config.yaml
hidden_size: 128
vocab_size: 2159
norm: "layernorm"
attn_scale: 0.125
tie_word_embeddings: true
init: "normal"
init_std_qkv: 0.0442
init_std_up: 0.0442
init_std_down: 0.009
beta2: 0.98
weight_decay: 0.047
max_grad_norm: 0.5
final_lr_fraction: 0.1
max_seq_len: 384
max_steps: 5908
Each number is 128 + 24 x the weight over its row's rms, rounded and kept within 0 to 255. Layers, rows and columns count from 0. The size above them is the row's rms in percent of the matrix's.

# layer 3 attention value, 128x128, rms 0.0747, rows 1-27, columns 0-127
size [ 94  98  94  88 101 105 101 104  88  99  86 113 102 113  94 114 112  91  92  86  96  89  86  99 103 109 100]
[[122 132 150 149 122 115 125 107 116 132 144 115 128 110 154 137 145 170 123 104 122 113 106 169 139  95 148 165 152 108 147 158 106 106 115 136 164 181  94 116 100 203 132 138 132 122 136  69 136 148  96 137 140 147 109 107 148 150 136 150  96 129 117 147 185 128 133 101 106 107 135 129 154 135 129 118 140 139 109 138 114 202 139  97  81 119 113 142 112 101  89 124 134 137 106 141 109 141 155 157 178 135 108 123 116 142 111 103 149 111 114 145 166 137 119 124 134 177  86 171 141 147 161 109 124 108 119 106]
 [105 123  85 147 123 160 146 160 126 130 134 120 169 117 125 127 144 141 143 136 121 150 137  82  94 153 134 136  93 159 123 128 100 115 148 124 114 124 203 118 104 108 130  90 131 108 139  92 161 128 152 115 100  90 117 118 138  97 128 123 141 158 163 162 155 145 137 123 127 121  83 117  67 121 133  95 119  97 137 132 112 125 102 113 156 130 112 114 104 129 137 150 120 107 119 136 103 167 146 165 132 129 102 135 117 131 106 132 143 127 123 132  81 121 132  95 139 127  60  94  96 126 187 104 109 130 159 190]
 [114  64 140 132  95 108  84 134 173  96 125 107 108 151 108 181 106 143 137 131 142 135 143 126 124 135 131 138 141 121 160 149 162 133 102 133  94 125  98 107 120 160 156 100 158 140 174 151  84  92 120 132 129 122 148 165 123 123  98 118 160  63 131 141 154  91 140 114 102 139 114 146 114 173 130 123 118 147 176 124 134 120 183 116 112 128 134 160 166 116 116  98 134 136 114 111  98 142 139 157 169 136 146 125 106 152 131 141 109  92  98 136  81 152 127 129 137 153 134  97 135 166 140 126 145 148  97 111]
 [160 118 169 107 127 146 174 129 142 115 110 137 133 123 136 141  80 130 109 155 111 128 146 135 161 114 132  76  73  90  97 126 105 114 176 115 101 125 146 140 140 137 191 175 147 157 134 125  89 102 147 126 138  99 145 116 130 157 119 142 111 131 177 130  82 114 118 161 139 118 166 129 172 107 144 112 118 126 128 140 133 117 113 137 180 106 150 123 132 125 153 125 132 124 123 106 104 107 139 102 115 142 160 101 163 119 126 112 160 183 130 116 120  97 122  86  94 123 159 161 166 109  98 156 109 124 140 114]
 [132 147 124 117 131 132 136 144 140 137 132 123 161 117 132 121 143 108 118 203 141 162 124 153  93 139  77 121 125 127  85 138 101 131 166 122  84  84 146 141 111 168 151 137 152 162 131 119 152 151 132 102 105 177  98 134 108  93 109 137 147 125 137 118 121 137 117 149  99 115 148 109  92 104 123 115 122 109 195 138 139 144 117 150 153 142 132 147 153 129 135  98 102 143 167 118  99 123 103 131 155 124 119 105  95 105 125 125 114 137 136 106  99 103  91 133 121 152  91 123 126 115 114 127  69 110 208 165]
 [134 150 142 126 172 104 127 144 121 174 139 139  96 117 107 110 120 111  97 120 143 111  91 164 155  96 120 121 140  58 124 178  80 128 129 160 140 153  94 129 149 142  95 152 149 129 157 123 155 173 116 132 151 184 113 148 158 110 116 150  83  98  57 127 125 146 121 150 124 125 148 112 185 116 132 121 107 120 117 109 129 159 103 159 142 124 112 108  93 132 117 136 124 139 168 119 124 136  97 104 144 125 138 161 117 123 113 121  98 138 148 134 136 102 134 186 133 121 110 159 150 116 126 105 157 125 148 108]
 [113 138 101 120 146 175 166 148 137 132 172 107 106 123 113  98 112 136 132 152 143  91 129 116 164 131 153 123  94 130 152 160  55 113 150 127  53  87 152 150 103  93 100 120 147 120 120  83 167 152 154 120 133 176 120 115 183  89 117 148 126 135 135 119 122 134 137 142 138 115 132 110 130 141 122  98 121 123 128 120 108 172 122 146 151 142 132 130 125 126 142 157 100 126 143  86 102 140 129 152  94 137  99 121 131 138 129 132 143 109 149 134 102 111 138 135 108 129  73  82 140 120 162 106  99 100 144 170]
 [133 115 151 137 140 145 139 105 106 158 167 109 132 129 128 124 166 105 115 111 144 122 140 119 137 118 129 132 150  77 185 114 115 130 108 173 165 122 159 149 136 130  97 114 134  55 148  92 157 146 106  89 135 164  89 106 138 115 133 148  89 171 126  91 121 141 107 118 109 122 150 131 141 113 114 158 117  99 105 104 150 182 101 125  99 112 139 135 104  98 106 154 137 153 110 140 135 131 148 165 120 190 102 131  91 135 114 123 130 148 134 123 102 132 116 182 136 123 114 167 133 139 138  83 153 128 164 100]
 [142 127 124 138 135 154 112 160 128 130 122 131  58 156  96 112 117 112 102 149 127 146 129 122 115 109 115 125 131 141 137 142 126 143 163 153  72  92 136 120  92  83 110 100 121 106 164 127 143  84 186  98 125 138 136 123 129 111  86 150 160 158 104 116 127 107 181 134 140 124 146 141 109 119 119 130  90 123 168 135 110 142 124 138 195 139 119 115 146 123 127 129 145 113 131 122 128 140 127 178 121 130 153 141 124 128 124 149 104 142 127 139  66 164 128 155 197  87 139 141 136 121 165 147 113 174 155 136]
 [135 112 131 134 144 119 154 105 118 130 129 140 168 136 142  98 140 118 160  84 120 157 124 114 123 121 121  95 124  92 121 114 157 111 112 128 174 192 177 134  95  96 103 127 112 104 120  95 148 140 124 110 137 122 100 129 105 154 102 127 116 180 111 106 175 166 128 125 149 123 103 130 122 117 133 117 117  61 126 120 126 158 100  92 126 130 115  93  87 128 124 145 123 116 139 153 106 152 136 146 120 126  89 176 141 127 128 115 145 163 126 111 131 109 114  77 144  58 173 131  98 117 162 111 129  89 149 145]
 [166  98 129 102  90 111 129 106 104 123 110 172 150 143 146 147 189 107 140  98 122 138 167 137 131  94 161 120 148 158 145  85 187 144 120 133 175 130 116 104 121 158 116 112 130 105 103 121 115  67 109 130 111 151 158 106 121 130 152 102 138 129 182  97 133 118 149 129  96 124 108 160 106 155 131 139 129 138 126 129 126  91 181  97 116  84 158 146 139 120 146 120 173 130 158 135 102 134 143 155 163 139 133  97 125 116 121 150 134 128 112 124 133 148 124 106 104 146 180 127 129 134 111 132 112 168 129  81]
 [143 110 133 114 122 164 142 121 106 150 158 116 132 122 130  89 146 142 110  67 123 108  61 141 129  95 112  95 141 150 103  79 148 127 138 138 150 127 123 131 182 118 171 146 119 119  79  84 155 102  84 135 140 156 130 114 108 205 181 117 125 126 144 119 123 135 131 153  96 132 145 100  80 111 131 129 121 144  97 129 127 130 148 153  88 112 122 130 137 144 117 128 116 133 162 140 117 118 112 114 128 130  96 153 133 117 107 128 170 161 148 120 128 133 120 134 113 169 145 169 164 111  98 118  97 119 151  93]
 [122 108 140  92 130 117 187 108 156 147 139 142 135 129 145 162  98 200 121 133 122  94  76 132 163  95 159  95 129 121 177 111 153 114 132 133 143 146 109 153 118 140 119 131 135 139  94 100 138  79  86 134 113 124 132  93 132 133 120 119  95 129 116 117 109 140 107 151 126 120 157 131 186 140 141 106 106 152 115 116 140 166 163  96 124 106 140 152 116 124 129 125 155 156 123 126 116 180 162 137 113 127 147 126  95 142  99 102 156 151 142 119 143 108 117 176 110  92 165 123  93 132 107 108  91 120  97 161]
 [142 121 141 119 116  91  80  82 175 138 123 120 118 133 142 147  83 111 122  87 124 116 107 170 155 117 107 128 152 101 137 136 162 111 113 146 176 175  54 145 149 107 148 164 137 108 121 131 100 150  97 143 170 147 129 141 143 157 106 135  93  97 122 130 120  83 125 111 131 128 141 132 203 124 137 137 134 127 104 133 148 118 139 121  93 118 110 126 107 110 111 117 152 130  94 138 146 128 141  98 132 169 129 124 158 135 128 108 132 129 115 111 136 122 116 185 131 118 166 186 126 146 116 127 152 131 101  87]
 [135 118 114 108 120 130 109 144 175 103 105 157 120 142 103 177 147 109 140 157 124 133 136 144  94 133  73 188 108 153 148 163 147  98 127 133 124 120 125 134 137 128 142  47 113 127 148 159  79 127 119 119 123  93 131 154 121 144 126 135 150 127  92 156 132 128 175 119 139 121 103 140 186 128 153 111 152 129 149 120 121  94 145 144 126 145 112 134 156 114 114  94  98 151 150 110 113 126 134 129 210 122 133 109 111 144 113 119 110  78 136 119 114 132 162 145 159 130 161 104 115 153 155 123 116 142 127 172]
 [163 107 149 128 114 124  48 123 113 118 144 115 163 141 140 166 118 112 109 155 126 148 126 130 108 118  68 118 146  96 119 106 168 145 108 145 163 112 112 130 119 108 136 126 134 130 173 185 127 121 122 129 116 121 125 137  80 103  94 116 120 102 162  94 132 116 128 128 119 141 152 156 108 126 127 147 109 134 134 133 131  98 118 163 144 111 137 152 120 137 134 113 155 138 111 127 104 130 107 143 161 155 147 146 124 121 122 114 125 149 112 113  79 121  86 167 167 109 180 196 156 119 119 128 106 176 169  81]
 [136 162 116 115 115 145 119 146 127 141 123 126 142 138 131  86 152 111 155 138 145 155 105 127  89 125 161 153 146 144 129 152  87 134 129 134 112 124 162  90 149 150 117 114 131 148 148 164 108 157  96 103  98 138 120 133 116  87 120 106 141  88  79 149 134 158  89 127 104 139  91 133  99 145 123 148 119 143 128 126 115 137 155 154  95 135 126 173 125 134 124 114 101 146 163 133 180 142 130 145 171  88  98 120 115 130 126 118  89  92 129 119 104 105  98  78 121 169  48  83 134 129 160  91 113 123 145 132]
 [145 100 150 102 134 177 165 118 181 130 128 118 135 140 103 140 134 116 136 176 122 127 152 133 135 147 139 120 104 111 130 140 114 145 104 142 146 157 196 145 195  93 146 100 140 157 121 135  93 182 128  80  94  90 128 155 131 104 101 129 130 118 143 124 107 135  80 122 124 120 128 119 156 144 146 124 151 108  97 115 126 105 104 153 124 149 128 123 149  93 146 147 137 135  88 126 122 147 158 149 147 153  83  93 111 102 143 103 118 158 127 100 122 105 127 149 107 111 142 123  49 125 153 134 136 111 101 128]
 [144 132 163 137 130 109 131 117 161 158 132  82 150 106 138 132  80 125 112 182 131  91 131 148 150 130 138 170 113 107 164 159 100 127 100 112  92  81  90 126 129 169 141 144 128 154 124 105 144 138 139 123 156 175 119 139 150 118 100 150 110  86 141 135 104 102 118 131 133 107 170  93 163  89 138 120 147 159 176  91 139 108 106 165 121 121 142 138 138 109 155 135 139 128  92 117  82 113 101 145 106 152 137 102 111 144 124 117  94 154 134 112 105 125 144 153  87 129 172 131 139 132  86 124 159 165 136 109]
 [110  98 135 139  99  88 138 104 161 108 102 119 130 162 140 175 135 141 135 105 105 168 129  88 114 140 150 128 124 154 146 116 168 146 114 127 121 145 125  89 149 171 148 125 129 127 135 116 113  97 110 112 107 111 150 104  93 146 163 100 151 122 142 133 146 136 123 134 104 124  74 142  97 146 149 147 138 119 133 108 139  99 175  90 110 131 131 138 192 122 134 136 162 140  77 118 100 129 170 150 156 146 146 103 108 149 128 131 126 117 107 117 142 137 127  62 100 161 112 102 108 162 126  92 188 121  94 115]
 [136  75 128 142 137 139 119 125 140  97 128 123 101 121 105 159 134 183 116 129  91 142 128 122 125 132 124 126 117 144 128 123 125 115 122 112 138 196  97 115 130 107 152 111 124 137 153 148 162 169 139 154 135  93 137 155 124 162 114 131 129 127  91 135 162 128  81 134 110 123 148 111  92 133 130  96 139 144 109 170 117 130 120 137 186 133  64 120  96 144  77  99 114 105  98 145 109 190 111 140 142 107 129 141 125 146 115 104 146 140  99 101 170 102 119 140 136 150 124 194 134 128 128 166  91  99 133 157]
 [112 168 115 124 135  63 147 139 138 133 119 126 134  95 160 141 108 127 145 146 107 135 103 112 140 124 161 135 106 137  71 139 114 116 119 129 140 141  97 114 172 162 119 137 100 188 109 151  81 138 137 170 147 130 152 142 127 109 156 140 135 101  96 163 151 127 115 130 146 131 120 100 145 110 121 157 143 154 131 128 115 120 163 130 122 151 104  92 148 143 105 165  91 117  93 143 131 137 105  78 103  73 160 139 145 125 113 115 107 126 130 131 164 117 129  81 113 109 129  89 165 102  95 147 126  89  89 171]
 [105 129  62 157 107 132 139 134 171 124 128 126 154 118 143  87 101 146 167  87  81 156 121 117 131 152 150 116 137 103 114 109 136 127 149 124 164 197 145 118 129 117  92 176 108 117 107  95 118 148 147  93 103 108 122 116 122 180 170 105 125 171 122 149 145 121 147 148 124 138 138 132 112 122 134 101 118 124  87 143  95 115 117  85 139 120 147 109 102 149 105 149 154 126 122 131 121 134 119 166  91 137 124 153 170 147 103 126 138 139 120 126 168 145  99  77 142 105 130 102 130 121 163 149 180 121 121 133]
 [122 134 118 110 108 122 109 150 135  92 110 177  94 158 115 159 122 153 104 169 113 136 150 162 114 133 129  97 113 155  89 103 149 137 130  96  84 119 131 131 139 100 157  98 132 164 125 184 102  92 147 122 118  94 136 142 115 103 144 121 143 100 147 134  87 129 132 120 143 134 130 106 138 116 145 108 144 149 133 147 117  68 156 190 146 148 107 148 159 148 147 107 133 126 145 110 114 118 102  85 142 118 152 115 102 103 127 132 149 105 151 116  89 121 150 172 120 131 169 108 101 117 107 189 101 108 103 166]
 [141 140 157 133 139 190 110 130 118 129 146 106 124 126 129 129 102 108 115 143 145 109 141 119 144 113 113 153 106 123 127 144  85 119 140 118  63  88 153 150 122  85 116 103 146 133 139 137 175 109 181 118 151 149 126 146 174  85  98 135 141 101 188 119 141  97 118 110 151 123 129 116  80 129 118  96 107 111 127 109 142 144  88 178 133 138 166 146 116 135 145 145 102 112 106  87 129 120 100 156 130 143 113 135 125 138 124 118 148 158 129 142  65 102 131 145 137 155  98 152 160 147 152 129 110 175 167 111]
 [113 147 100 105 119  97 162 129 137 139 123 127 107 104 121 130 132 146 125 107 139 124  47 147 142 109 182  98 146 133 125 127 150 147 146 170 111 126 129 131 178 147 107 154 132 125 120 109 114 134 112 140 180 167 128 109 143 122 157 126 113  94  72 132 119 139 106 133  94 125 129 113 120 131 139 143 133 141 152 135 128 122 178 134 129 134 102 145 125 146 110 135  77 135 136 120 130 154  96 105 142  77 197 147 116 129 125 116 121 155 107 146  95 121 100 145 105 147 142  74 156 134  92 111 123  94  86 183]
 [140 129 165 143 136 154 105 127  87 107 130 104  91 140 129 152 149  90 104 144 150 105 178 141 116 133 132 136 119 143 144 113 143 139 107 118 107  45 111 143 111  92 131 108 107 114 150 136 127  96 158 118 119 123 138 145 111  62 103 131 142 130 165  95  90 113 160 117 132 127 137 117 119 120 125 126 106 129 155 128 133 104  87 143 152 118 118 137 143 120 169 123 119 134 121 114  84 115 114 141 121 144 183 105 113 115 149 156 124 131 127 125  53 131 148 205 145 112 150 128 130 133 109 166  88 154 156 135]]
# layer 3 attention output (transposed), 128x128, rms 0.0764, rows 1-27, columns 0-127
size [103 107 103  86 107 105 102 112  82  97 100 103 109 117  96 104 107  92  88  89  88  97  93 106 102 107 105]
[[134 116 122 128 103 174 183 149 111 113 133 124 121 140 138 107 126 117  69 152 105 153 130  89 143 165 135 127 132 104 143  90 145 114 148 133 136  90 131 118 135 121 116 141  80 142 128 161 165 127 132 125 113 142 161  92 126 124 137 122  95 106 122 136 141 164 121 118 142 110 130 116 161 128 114 182 170 125 117  89 102  99 110 149 154 127 158 111 135 127 104 115 158  90 145 138 103 103  66 142 121 113 150 149 161 165 121 161 107 148 113  87 141 123 138 153  89 115 149  69 137 156 177  85 136 139 106 135]
 [107 124 158 133  97  82  96 112 125 108 151 129 131 141 132 137 160 156 192 120 133 189 100 133 134 128 134 124 142 100 176 171  95 141 159 116 118  85  85 115 135 139 151 114 144 104 147  70  73  90 118 131 121 156 132 129 124 164 130 147 129 102 149 195  91 131 115 117 146 116 128 136 104 126  99 128 136 159 106 141 117 129  98  95 130 138 167 143 105 128 152  97 118 140 141 123 163 146 131 110 130 139 161  90 112 117 104 112 117 147 111 137 119 116 149 135 137 118 170 177 112 140 120 160 101 112 150 122]
 [139 160 129 144 121 114 154 100 112 170 117 141 125 134 116 103 115 110 119 145 125 106 140 133 151 158 133  99  97 119 100 119 132 156 101 126 117  89 164 136 144 132 122 136 155 156 130 114 154 136 125 145 139 109 124  55 134 104 119 126 139 149  97  95 137 139  98 159 155 146 151 105 141  95 123 118 148 103 113 117  48 170 150 180 185 149 107  64 104  76 160 126 132 140 137 115 123 111 100 139 138 119 121 185 187 128 153 140 133 131 106 117 134 145 144 127 144 115 117 157 120 121 105 105 124 146 116 149]
 [113 131 136 146 116 124  75  97 122 119  75 158 116 178 108 145 109 123 122 114 143  92 113 162  72  95 145 135 151 138 117 133 152 143 125 153 168 172 138 115 118 104 139 114 138 112 116 169 132 143 115 140 160 143 107 141 161 114 133 111 133 128 108  83 119 120 159 140 112 152 106 160 121 125 141  84  94 141 131 164 174 130  96 107 116 124  87 131 179 149 107 126 101 175 128 150 138 146 189 146 130 102 100 146 120 144 151 114 144  94 149 145  84 110 125 114 173 145 123 143  88 114 114  99 141 139 117 135]
 [151 100 151 144 169 140 122  93 139 120 190 156 138 123 110 116 157 151 133  94 157 135 107 128 138  54 147 150 148 135 159 154 154 132 149 127 157 118 120  89 134 107 120 115 116 152 171 112 112  85 115 119  83 112 117 146 135 138  85  97  96 136 148 157  76 160 145 128 126 150 124 111 108 124 102 102 129 133 102 138 133 139 116  85 141 160 113 145 130 119 130 135 122 158  82 104 109 159 168 109 112 120 119  97 143 109 122 115 132 123 124 171 119 136 122 127 195 136 177 138 133  93  86 153 120 131 141 133]
 [147 130 104 129 221 168 135 158 121  93 127 131 144 101 130 154 144 116  97 131 133 122 137 141 124 136 128 130 152 134 172 101 154  81 138  90 125 150 132 126 111 146 118 137 121 131 111 149 143 116 163  84 102 145 131 129  95 111 142 125 105 128 149 111 146 117 175 119 123 149 125 101 117 147 150 160 126 137 146 113 195  88 103  79  92  74 138 162 148 138 104 126 141  97  97 146  95 126 129 143 150 132 128 105 112 108  82 123 133 127 153 123 139 114 109 131 126 161 135  66 101 128 163 124 132 127 115  90]
 [102  98 125 126  58 167 114 123 145  69 149 130 148 146 135 138 129 152 139 137 146 188 123 117 127 102 129 108 166 128 193 139 126  95 142  78 140 110 119 114 136 143 130 145 106 127 128 107  99  96 135  97  84 166 121 172  85 145 146 131 107 120 153 159 120 143 150 123 151 109 132 127 111  96 133 142 124 131 119 123 168 102  66  82 107  98 128 131 131 151 138 112 139 131 128 161 137 136 165 141 139 139 143  91 154 190  93 107 131 135 141 122 110 118 104 103 139 135 155 141 114 121 141 162 120 125 130 103]
 [137 116 115 150 120 190 156 142 132 111 126 156 120 118 131 148 121 136  81 141 104 166 118 117 132 145 117 112 137 111 157 127 148 103 152  59 119  74 163 125 139 151 100 146  98 156 168 156 127 105 172  89 114 113 189 124 112 115 147 110 100 135 139 137 127 105 148 127 129 111 125 100 148 158  87 173 180  97 147  93 133 106 136 132 121 138 144 133 138 155 115  89 147  80 120 129 116 139  61 123 147 125 146 119 151 153 119 141 142 116 111  90 140 126 103 120  95 117 133  87 122 143 160 124 135 130 111 125]
 [118 165 145 147 221 123 107 149 116 148 117 110 155 137 150 169 156 140 121 155 110 157 125 163 114 129 133  86 130 149 137 155 131 140 117  82 119  80 144 138 146 131 122  95 173 130 153  72 124 132 143  94 106 151 108 101  85 146 123 157 125 123 124 143 123 101 125 169 145 176 100  81 107 129 108 120 157 103 103 101 134 141 132  90 129 130 128 145 126 127 147 106 136 161 142 141 151 135 142 130 143 118 137  95 152  98 123  86 146 120 108 137  81 127 122  83 147 155 123 147 121 120  93 141 102 108 150 134]
 [119 145 132 174 147  97 118 108 120 134 137 119 114 128 127 153  98 158 134 111  89 153  93 118  99 139 136 103 128  92 120 149 118 156 197 131  95 141  86 113 129 155 128 109 120 127 142 123  90 109 170 136 158 104 167 157 146 139 164 130 121 113 181 164 106 101 149 120 135 116 134 134 148 168  86 147 155 121 135 145 162 112 111 133  89 142 182 156 146 168 116 113 120  83 155 127 118 145 106 129 120 136 135  97  76  89 107  98 128 135 104  99 152  99 154 135  79 132 103 108 122 141 149 119 127 109 134 139]
 [126 129 144 138  99 112 173 113 122 184 139 133  95 125 128 102  91 104 118 119 115  98 137 105 130 161 113 105  97 126  64 111 144 154 113 145 138 106 155 136 145  98 116 127 120 153 148 146 168 120  95 148 140  96 152 110 165 121 114 140 142 130  77 114 127 153 107 136 137 130 164 142 158 130  98 129 142 115 122 112  71 152 160 193 141 196 110  93 132 109 123 141 126 131 129 101 129 120  83  98 134 106 114 148 156 109 167 154 134 128  88 117 123 139 147 161 138 113 130 132 144 141 107 109 161 132 125 183]
 [136 120 108 104 115  70 184 155 136 135 135 129 111 142 133 157 113  85 127  82  94 107 146  89 124 114 127 134 144 141 144 111 152  88 148 160 153 151 141 120 116 108 111 121 109 172 146 176 190 109 149 122 131 140 133 177 146 111  78 133  99  89 121 137 117 112 126 131 138 154 103 169 114 130  82 134 138 166 127 104 137 126 142 110 123 160 119 143 106 138 106 167 113 142 108 131 108 131 128 140 158 109 110  74 131 114 116 167  86 108 143 141 115 155 128 156  83 124 141 108 135 181 102 111 133 121 125 144]
 [ 97  99 109 132 147 143 139 111 138 125 139 137 123 147 126  76  75 102 106 113 123 142 150  94 102 140 132 111 132 105 153 111 123 111 148 131 149 104 126 128 135 128 143 178  88 171 131 159 166 131 135 125 110 141 159 129 120 107 149 131 121 101 151  98 151 131 163 154 139 163 131 156 166 105 134 156 149 113 133  75 113 122 120 133  94 129 130  96 186 154 102 116 149 110 163  91  94 123 120 159 137 126 136 123 180 139 110 136 117  92 109  76 120 117 102 136 107 154  98  93 125 145 159  85 172 162 119 163]
 [157 154 113 137  97 159 156 150  99 133  95 138 107 112 102 120 105  99  60 155 102  84 155 125 131 147 134 107 140 145  91  97 144 129 122 134 120 141 162 133 111 150 119 166 126 146 115 190 147 152 154 126 160 117 139 104  99  99 158 108 129 144 105  75 149 117 114 135 112  97 132 122 155 133 161 139 140 108 158 122 135 142 155 169 123 106 131  90 138 127 108 118 134 121 143 133 105  99 112 139 132 113  99 191 146 173 137 148 145 109 144 102 161 130  98 136  96 129  88  88 124 143 137  81 160 157 113 141]
 [149 156 151 110 117  86 139 120 133 143 149 128 120  82 120  56 123 142 185 140 131 121 150 111 173 145 132 126 129 111  94 123 107 150  94 121 102 139 101 145 151 122 146 163 165 152 148  84 165 145 125 165 117 144 105  64 122 104 105 137 154 136 137 127 131 177  65 132 135 117 147  84 123 132 135 118 132 140 134 121  90 136 147 126 157 139 151  95 123  81 138 168 125 123 146  79 124 122 112 148 137 127 137 136 148 142 144 105 107 125  80 150 143 139 119 140 171 125 115 146  89 110 104 137 100 127 148 125]
 [156 163 132 144 213 113 130 137 121 176 100 155 114  96 119 159 138 101  82 108 117  92 130 161 120 114 132 129 109 143  84 142 161 156 117 127 123 102 168 150 117 146 132 112 168 150 156 137 147 141 141 119 137  82 132  85 147 120 124 103 142 147 103 102 113 101 106 150 115 157 119  91 123 152  74  84 139 111 132 137 128 181 162 129 148 175 105 126 137  86 152  98 116 137 110 135 115 128 104 124 129 104 108 146 140  74 155 143 143 113 119 160 127 156 139 108 136 120 114 137 123 139 107 121 143 130 132 160]
 [138 106 118 128 160 100 145 143 136 119 172 125 155 124 164 113 174 124 167 111 173 128 144 133 160 105  93 149  99 110 174 113 130 118 120 135 131 101 117 124 149 127 130 114 117 128  98 100 134 110 122 145 107 108 131  89 171 154 101 135  91 119 179 154 104 176 118  97 142 149 152 107  90 116  98 157 113 151  96 136  79 100 158 122 172 138 160 135  99  78 153 130 114 104  91 115 110 132  98 117 116 140 125 100 151  91 126 124 104 152 136 156 152 147 114 170 142 107 149 155 132 130 104 173 107 110 134 128]
 [107 126 114 143 116 132  80 100 176  96  66 183 125 136 125 115 125 152 166 101 140 138  98 128 116  94 102 112 128 106 148 140  98 140 148 107 117 101 128 118 152 143 107 178 151 119 129 131  90  96 178 155 181 148 142  99 158 102 165 106 148 151 160 128 121 120 170 140 148 130 117 132 126 134 117 117 130  83 173 147 124 101 141 133 102 105 148 108 164 133 122 133 112 132 135  89  86 153 155 116 151 139 117 148 128 163 138 111 130  99 118 100 152  89 124 138 154 126 117 148 107 108 116 129 118 186 111 123]
 [133  97 117 129  56 206 109 100 144  97 129 174 137 121 115 118 120 146  86 132 141 147 139 128 164  98 133 109 145 148 149 111 153 108 126  96 157 133 160 107 137 110 142 181 107 126 124 171 114 127 114  96 101 145 114 163  85  99 133 113 117 161 121 104 139 140 158 104 112  88 132 119 142 127 144 127 120 107 130 126 164 143  68 111 140 103  85  93 150 135  95 127 145 138 125 147 118 124 160 140 137 121 123 148 147 212 107 141 139 110 141 136 129 133 111 109 145 156 136 112 120 120 150 109 136 156 115 115]
 [123 109 139 160  48 129 160  97 121 171 127 137 111 171 114  89 104 121 135 143 122 114 124 102 146 157 124 114  94  98 117 114 122 168 115 147 136 119 137 120 139 100 124 133 114 147 134 132 121 128 123 156 139  93 163 110 163 118 127 145 123 132 110 123 130 127 128 124 148 107 155 161 167 104 126 134 145 103 115 125  40 148 149 188 177 154 122  67 106 114 125 129 136 134 150 101 153 115  93 109 110 120 120 184 169 159 163 141 127 128 105  98 140 124 130 157 127 106 124 149 151 140 108 105 128 142 125 153]
 [110 125 117 113 157 106 145 151 106 122 104 135 139 134 106 148 130 148 118 131 116  82  92 120  94 115 144 134 155 147 132 180 111 155 122 162 149 142 103 142  74 160 116 130 150 105 171  59 100 108 144 119 125 129 132  57 131 116 114 133 132 108 155 161  91 142 133 140 155 163  66 157 136 145 115 136 139 105 110 146 113 106 118  90 110 131 156 131 141  96 144 123 140 151 148 126  99 102 139 143 152 175 141 138 131 131 122 164  62 124 149 128 144 117 167 116 150 131 154 102 122 133 147 113  92 165 136 115]
 [130 120 116 123 137 140 129 111 122 111 128  82 145 138  97  95 135 127 132 157 156  51 149 132 145 153 133 162 113 113 125  90 124 133 123 167 132 209  87 148 107 100 151 126 110 108  78 119 128 162 101 139 121 123  94 154 115 129 119 149 143 115 129  94 154 135 138  71 104 106 140 162 138 114 196 126  86 171 127 163 164 108 100 104 151  86 127 123 123 148 116 151 130 129 132 153 120  97 149 121  86 150 130 127 109 139 105 138 113 148 166 135 161 145 130 141 127 134 132 124 150 138 154 112 135 120 146  97]
 [126 128 171 150  90  49 123 161  84 132 102  83 113 145 129 142 108 112 175 129 101 133 112 121 119 160 136 122  90  85 128 127  87 149 149 170 128 130 107 121 122 120 146  88 121 112 128 135 133 116 131 165 188 124 128 123 147 147 129 166 141  68 161 149 123  94 113 136 136 115 122 171 149 140 133 137 115 158 110 138 106 145 119 154 120 108 146 136 133 156 134 103 122 139 163 149 166 140 116 118 125 119 121 147  81  91 142 116 130 159 127 102 131  81 164 135  81 128 104 144 133 155 142 100 152 120 148 120]
 [136 136 142  90 138  90 118 113 143 137 136 138 129  96 122 105 125 120 181 106 158  77 146 132 109  92 134 145 150 165  97 156 112 133 106 154 142 144 122 153 130 116 132 139 185 141 127  97 142 136 112 145 128 148  75 126 135 138 111 138 166 153 108 108 120 135  96 147 111 142 117 130 111 130 156  93 109 133 134 141 135 139 154 100 119 143 101 114 128  95 154 174  99 178  96  88 143 134 200 128 132 152 101 120 127 103 135 120 116 111 124 169 123 142 112 102 177 119 125 178 124  84  69 135 106 143 153 137]
 [105 128 118 133  88 186  90 116 155  94 122 163 127 147 146 165 153 150 104 114 140 180 124 144 135  97 137 113 164 164 171 130 149 104 129  78 132 108 156 120 129 152 130 143 137 115 109 115  93 125 130 101 102 155 136 168  89 141 147 121 104 159 109 137 109 128 132 111 137 107 128  98  95  96 109 111 111 140 127 140 170 128  83  82 142 108 114 127 119 126 155  96 135 138 116 194 143 122 157 133 150 125 134 108 159 190 100 127 143 124 145 140  99 154  92  97 135 124 163 159 100 130 129 158 126 124 112 114]
 [120 101  84 122 173 127 171 105 148 105 181 124 156 153  83 116 133 107 131 146 158  57 167 100 129 140 108 130 143 111 169 107 128 114 137 124 158 162 115 131 145 124 124 147  95 171 127 122 137 107 149 105  60 127 137 119 111 120 109 141 127 113 136  89 121 133 179 119 150 170 149 156 136  99 136 158 143 135 137  98 123  84 143 111 112 123 109  99 119 135 120 151 143 123 114  83  78 119 132 137 130 149 101 106 164 122 110 133 114 109 171 111 170 121 102 151 122 152 127 121 139 105 116 125 129 137 148  89]
 [131 131 121 120 154 137 102 113 157 141 137 172 142  91 113 163 141 151 136 124 134 141 128 151 121  76 119 123 157 175 103 166 146 131 107  85 132 103 163 128 135 137 125 111 190 135 173 103 115 120 108  88  89 135  97 113 111 135 122 114 156 171  75 119 117 133 130 157 125 137 120  97 112 139 101  90 150 100 140 144 145 142 141 115 119 180  88 131 114 106 140 128 117 159 101 109 138 138 169 115 150 132 124 114 137 118 146 114 145 104 108 171 110 150 120  82 182 132 148 166 126  86  84 157 109 129 139 139]]